python train.py --vocab_size=29520 --norm_place="pre" --qk_norm=false --attn_scale=0.125 --tie_word_embeddings=true --beta2=0.98 --schedule="wsd" --batch_tokens=16384
Each number is 500 + 40 x the weight over its row's rms, rounded and kept within 0 to 999. Layers, rows and columns count from 0. Numbers have three digits each. The size before them is the row's rms in percent of the matrix's.

# down: layer 11 MLP down (transposed), 512x128, rms 0.148, rows 361-407, columns 64-127
# up: layer 11 MLP up, 512x128, rms 0.149, rows 362-407, columns 64-127
down361 083:467453511422499452378495498455593540542540517431555550463532492536462478570426476518502502430451531526474512484495512431531459433493482524549491522508503535486497494490505440490487524499517547
up362 093:517564462525444510484462529515523494502497525531554462505496453472543567513541437474376442542509531408555522468534542514548560534542435546518476452486476581466490519544479492604467563476488490
down362 093:545494540469464540439497528429539476521438507422424506497489512480498458541496491554530475474500459496448504452463455535537531523476501534508529456536500469501584468448492524479522549482559474
up363 121:504481490492495556548486513498483495439521514512482466477472538585541500531549493425454513550540513519534480479438482578534488498552455560488477522386555550455445524552485530583472505572567560
down363 135:465501492479557436522507513558553490432516469540525539454567501499492483465549542476499443479477481463530501497489500484499444465523452438511453537569465521472518485481644513443480526486513481
up364 100:489403537468463534537492559487517409431464485531492483519505534546501497452510586516450553511515572469519555475461471438529542530546433449513560481496479497504475451507495456515520520471493546
down364 096:551608506483501521430515527535493463572530556461560484489503520557494459438483534512541498477498564461518541510488514482577456510503470495499444504454435512461539511480592541428549514545486560
up365 099:526458485537524536539487527476470548486513500571457499509514561460519468480468552417435437514548445480522530497440496521450440521543434500483500582479494489553493506516407483477542585517446520
down365 099:522546488491512525481538498518556468543450478524488523498525480513524485490505436449418502478432410524451515515532511470349501498480487486510519521575428474476492532506550533527424472485539567
up366 112:513484482521549488504475545461515517490516458535513526505461512453574459502478551443484456500473564441635470576554502487499510509556473493496492525514434550451498473488533520572522456476522454
down366 105:483597507470458537519501526524504501572506503500519487500629466492495513443483542537520514502499498531435527524500500467544506505514571546456501441598519451557482475489417452454455505504484443
up367 084:506531459576481554553507555479492488505446587570443448510516561514548469533508450438433403509557499445511497436470568504551500487514504513503530531484537493520515499490457477519505561516464485
down367 129:483516499564494548522521519563476456487478586554477453479551533511574484484479520487482455558576544455537464492524526570536532554502526491430524561473522509474508491542483507545493450512516457
up368 086:497468483493437549494540518472486525510466425517503524513499547500476465480443437461494403493481458414551413469448579540524518560499454454481562502485444459489509474507518606565556479482465444
down368 082:511482641508489439477504409469520451561525563485402483510487419470480516484439525475535518515509562515521488503487509520431540471480488504465427552513478552482553485541557523470396504434521530
up369 104:475491451513519464495546521573494514458479472600505433495542463524501504515452502472449450499585473506499401570553531508498538517493517588440446514486554532484507505563555519507477481550443492
down369 101:467468465543507454508494477546578524464523495533467481492564563600495513457570526498550566552529534490522496432555448496511419478473459519511475534463502529508518566536527526510530505490468554
up370 102:491536499553520478537462546494497454457497480486556479481511496508559440463499559575453513470479542457476533476508456438511508474553478456481508478470425492447490574522470526450520483493529539
down370 091:521514521503478473507476543541501571463461551531500493537547601519511519524451613567531461469533507517482576518496451522561468510478480515460475543566534501483490492475508495489504494497567439
up371 090:495480510470547526476537510494529539435485545540481460545595624505504501528418487498461495612464559475505496518510512507491471487586525503469590534495518453501473476412433485472461461519491491
down371 077:497488515462499443593520399523454481521507511557517516453455500520498471495487580534488486429458417507486517481521443498448525540421548477550468466447479552497522514535565495485577531469475503
up372 118:521427463513480508517497541550479544519548497510538485604513486522474504458507465440499510512524507457561461508505475554497532550501423496493500551449538462471498501568518476548539542515490461
down372 123:486437475513489509448421554450461561495523577545572505502463503554486571488533448436460488502503456476536480455551510587452493479518483483463518508425527486472526492566462506526536552550479461
up373 111:474516506494457465512544533504471449466530515506492425515550522611490511460436534485460545405484542440428514515476523459534479476580474514434515504488445491535424532574479493447519551531480507
down373 112:488500482504436506471535417519433474485543525437458476497351488509474471444488510506514515505526593542505521566542486481508445419520446488498487454483516463544574554514551442518532508478559505
up374 105:507517511570512544620531510513520516477474502577439533518578538492518521497445466565528507497506564479446509541469527496511479442537466500462512520484442428445530479460456430477456485478587474
down374 103:532566477491551506490478493481465469538557387423518513532465509505510464495563490530517575437403477516458469551566467519476515548537476476545485433567533531525531514534493403487487547536485501
up375 106:467559525543506460575515522533489549500605482497532477595499506525537533563446497524432431512475509513453501569476468527542482492476499588442427508479509448489470494525486454505531514536557458
down375 097:520478545456449447450494580466484477484472476447488474542457530483463481469575495481506526499498454545500520506476535566611513493509486453534519453559501526475459481550505485536532495541496445
up376 118:522518517533475423654514517516446477507480519486481485524522492512530463493477463518475404550482500473520431429451532484538485544476502462543500528450546432457506476488463491548479451594452487
down376 135:488505461456493558569547442493520514533529619488502491515548519471512531503453456488443441488503420550423558519450435513379494526498510534465438524436459514544473473508523587498545451451473492
up377 108:493498436492593475486522537608529503432532425515462422588514511494545468508492486525455550553449425501546504435473516515525462529524521503456472492484565527428491472494469516511505484503514467
down377 096:457533583484522503453498503515481510457547541533492444503458503515525468507437557570475460444547465478423565511480514495513491541426501601499448483520506478524534433485548488544510505492422432
up378 099:444496490490517475529535540461463535518451484543568465497488511517497488434539519530518489491478525460428421531506465507543492497432547547546425470486433421444533518521553541503584498461454495
down378 100:496508549430514504582503477487496462520498508447456537527505452485582519510447485527481512548487493487551514494470551493521461582611469523539510538443510532490465544512455483550427509511553451
up379 096:488584432537570427509519524527486500446505462564456462503522537479546470485479425515440453548431512512486525478505527520540479547579536528468540512516532412507487488431513502509538564499543449
down379 093:605471585469476463447452486472369503513484521509511525452493484504486531555529604528492569459553432524473539473486463467523559535467474472519417408541440544490544547534498513515471483440500534
up380 095:506532552435458483491511510494410542416466535455475435551565506467505478454469516541508464591524432515490514421487509474525514489525462528474512485491520519467502525499463514497488530574537491
down380 098:492446477548541526482493420519491492496488439580451559440464452562513505479569502476464521435485536487476482538532528533524491513516566471460499534600527542565555495506540494466404482500528476
up381 103:433487474526497546525548497516511508531541537529447512533497523577510540589476427444487485512543534470473457546465536508518486435517481556481497550470585550468465466599446471518430517492504481
down381 097:489530531474519510540488457483457546465588439501549527501543422476495477541435548567467542512504495525528489485560475427482469518468521515452492431595505475459551455469519449468532536478500483
up382 120:548507539522419464623581530455468438414453486550436561505547543534536460484464445415476486465540488540492416486442551442528519493503527539474513558486527509484481437482530539459412454494527487
down382 128:510474502494544510526560516449461508516577418476469500443530524580508475510529502487593414568525538479571548491487574579503464430499531483522493465572515480487479498443409450442491502457501575
up383 103:441466544564488541496515532560491483481514475480500517520489493514425503539466475507462479470539463591471564492540441467535566575532421565472472486489544467524493508528461505542499551518444429
down383 093:461479493555551566516515470521520438546501478514444472565528515506550497495530525455531429498530511524525480542477482505422410445507532471526526403647450471487406497525551465447536473515496556
up384 112:452479525550468533519582510536464432523473576506458521473508527465553468447465519507505467426504474529567513539523486438489480485512448551524427522435495529580455548521484532510393569533545500
down384 111:514503488519503460583512495505474533519554502427609552500421490471475471484492523490487538528540545512500504497433508479479527606455535513553520509412474409450548487512462495417543468486494511
up385 100:471558511550527520492500489549455537490562584496587475522477446492476474521552547492521374446517443542497489506506505528503518499504487553521450497460526483430471522534473560484490531552431466
down385 090:504511473521544498463566614461490465560540486473465515474558473542531504550432479484476503531471450550446518423415482500626467372491502509530508470458554487538458469537431534435525549393494530
up386 095:453510461529521488497510537533445485440517541538475501505468498492469462399482490506451496558476576477594491528542561470521564504525506511553571558515515497555493532482498493517419484475486438
down386 087:499574492518599486448496541486520495501447561466471539484514469500540541494522499529518529485521438515556504509468456489636503480469495515506424466477546551512513525510526524521561465518473438
up387 114:525457507553458498613505524491539472433512448523486506447507564444525504499546441508488419510517494538472460442459567471493490527531474523437490512483525467466448421425497474519553493463547472
down387 116:507504468505525479463464473470539451559537523536468522550606465522504499543525518482459568524466512508565491502481504481360511533476430524500474524539458519510490479514478484490459485537541548
up388 103:400539552500539464480549509559485481481568557489518352511478512508529477487465555507415510449543504518533535580529528427529510444570431581481489528463475581477449486548503538516507532526487507
down388 096:524492489445485519577499504563497487530503490521472553436515459501521470573469508490450506557549501528517507436479462488494490506452529523467519539376495497516507462534484563452488522511462528
up389 117:483518501580520534533534545451446429463526502602496504507480486480529463545488487486442411540473533500500530493436519566571536447514493527440411522462469446382509455527548540445517517456473468
down389 124:513553427502468451525457456474441549451512532555525483465541503510538457542485531515500441502471537516539505516551479492467471517479499528483484535525493494476452541500526563512515440458505522
up390 096:513495521525455526528519520565481446550576510457495420542469518479556567498457470513514416527519505497459455561480507514529505534480521548470468511503438389539483452457516448532556471458475466
down390 083:493461523517480524420478502491524490497495474481507584512449486483504523501465510546504534498486446560470527585514458509583538498446559487526492441612470511508522474535555513514546549520490428
up391 081:462509480548526502542478582509490485421428524518461480497531541463458495565465432473492426558538565466501436510546504460558543493545533524479535547475487431452404508551519529494515510507463474
down391 123:473501519565509535535495489495609478456436517556502540498568528430541412513468493456461488569569572444505411467533517523513476506530521512465558503510515460488461470463488474458493486555519485
up392 083:470488506499519487504563572510454498439426524516399400510528489466451507451456480465488536548567492444585433479536534476555522549491537520451558551490524513530473488517474507501461502518525433
down392 122:461466523547511542550520493519507481460462499541420475532580504463506473473461452444519471594549592454509417511532526478486500490533479519432607545515537463505442434472464482525489454566548455
up393 120:471461417517493591520526509504515465453468492535503546512548539491508594468546499462491424555539552599526428473538529542531454553546436518456516498497569455523525524479485476470493453468535487
down393 127:521487513452497475590446442469511495488583496504537529551536500519465528438554514455490483465497506524468405481499543467508387518496495424532428524503527521492518496519512500440532506483531542
up394 088:449478427516532519522539500483457459483492477466477539518542522423401552487495543531487537547483507483465539532511516526504479538470505514505562496485529465583519492484504479535423498461576491
down394 078:524499493504531497488531465478438560504523555498512475519556496531480578477554575517571491517507424499529484534492529475561534516491533433501403518432491556530483549489464523434553483469452484
up395 099:509455544552516506555542504490516493539484512465463444475464493506536512469463507455545541503539421504496442420468579441483540523525432478512456580439532491461501438503473440547498513568480528
down395 102:475523429464487508479481478508469500495536579552514454515608427515518460538475495452488481506429514549527527525443480515396496494438493516530496588439421553580509569488497569518527444435478528
up396 094:541480529461506500502575568489397429416460544557500447472499518470468438539464485499425478500533556575496526495504457431559545438525441540430531513518553552485487521498585486522489467531518489
down396 094:585497532555606489547489394531545498530538501525455540478482451496469494531536458463540458502468449478480465540502497407398509498510468459500497469499502512485545441543465529503515491441464471
up397 107:480477460521547529512507528454518492500460481529539551522445556537578573489565499456451473465610482444448530466481505543517464467511518498478449511500429459537577421482452522554493471493383503
down397 094:476517598407490413430493500488453442529509457523431543495524502560399478437514485506561539524492549532535490554490527523536518516488463521513527512414531498500456528525469443511479498447525527
up398 103:516490539577486459518512494531513484467507491559471492477529527542580466467439479483469487472485545498525481568492577509488530479631479512410492590479453508447475426498477422491568446542531436
down398 099:485515484426535443459473471524529453559541465563471468547516540534551575461497489504474512485386512478489534498496533522429507459486512426536442489534497493544471543496500538472500591546505556
up399 108:505478495437483506467572569518403518522521510562437440517551533467458485490442529533481500559488580493459503569464537501568529502475455534448440478489448495474535527557523508450486529486455514
down399 124:563497475529531508526476443538534510491495503455452534473551508486499466546507532467514539521466501479449506455443469489343508544504480512454482531561518526502483483463501508512523412454416470
up400 116:483512536543476469511448508475531465431456508564493521401518517517543533526552504485460465533495450551506461497486528475496571466540447460449481529440448454440435499444517499483477593610486438
down400 120:523502567548544466463499535471450484494444401438596467593586534522469448525413588502514486468472486377482498526517491501477516464458541486448494563524407458514495474488460529459521512458517512
up401 106:474469493520518515493485522551449511499536537508547434511531550464493428499467598529479467612461477438534483477517496581524459523565491479487514505517541415511469495480472469518526544560549488
down401 097:524534542515515551452541550467489486516533485530477486441544494527499503475490489497546494470569434509427484502463472446594536522511545500524497461475556508504517535552446530532520512488462467
up402 106:460488529488527497607461561469504537444509527615508494504477462547583507454491497493475531449523539401540516510497480438506490474522476530461478551443501574515570511535480474448517511484497531
down402 103:556463499463488469516527501507510471544455545441555500477491450560451573484403563439500505524529464536504454557513472516493551512495511496488495477495490561516489497534556495458486533524503485
up403 097:513509484501473511513484530500495442472555464600509498417566513494507450451527542505458478456506458427550418504401533531487515474484503473446471522503448532480473452537498498455509555442526533
down403 091:499544483482515506484510540522489490481553471522526501568491530518558544470439543523556486461491451518487527510433469489424503463519488585520480582557483492508468600460519529520492492483464485
up404 115:438517476500489513502529513466492550481538534586544492483474590522478488500481497516508440482532520483421418508577447505539474526490539527456470489500471467488519488514518526496537462557489513
down404 102:527475526492519506531554502523505459478477529431470484553532517501555556501498471523444495505548509516508524462437553504504510461597450460558531495466524522500447502485518485550446563449549426
up405 102:492490401501452532556491526545475486517518461469555556459471521591502499487522488471540573508508515485536398501454549570515477506494464494443544537508506522519522506541470569506476521557608483
down405 089:486501543516441516478491567475553441463466455463457439531528502588456466487518558517542507496524557461567505483532524490531484475543541516538494488474553486471510494459498502553468475549508475
up406 077:420563489526534501494472517490496483463453515571475399527481506520433493544498570527497468614476502443539448483476503531505504440496560404542511520496449491485506547493591498509500510551533453
down406 082:599462474491508493470466475502435495520440518461506544487508501603496528531419606526523486445474381504509516498555481553454539523544473492517462544450497520512521459563442462473517459503527490
up407 099:483513472454505525571503520466509539491516501518524478539549541499580507460419533488487500521518568424565457482496516512516525560541558462493577514514511496406507417480461462520442505497568487
down407 097:468510559514524466493468387525493425544517485540496537476496498497548489526503492463550496489490507500434439537571535428455484506518464500450481453642457506476470461429533440504526541508513529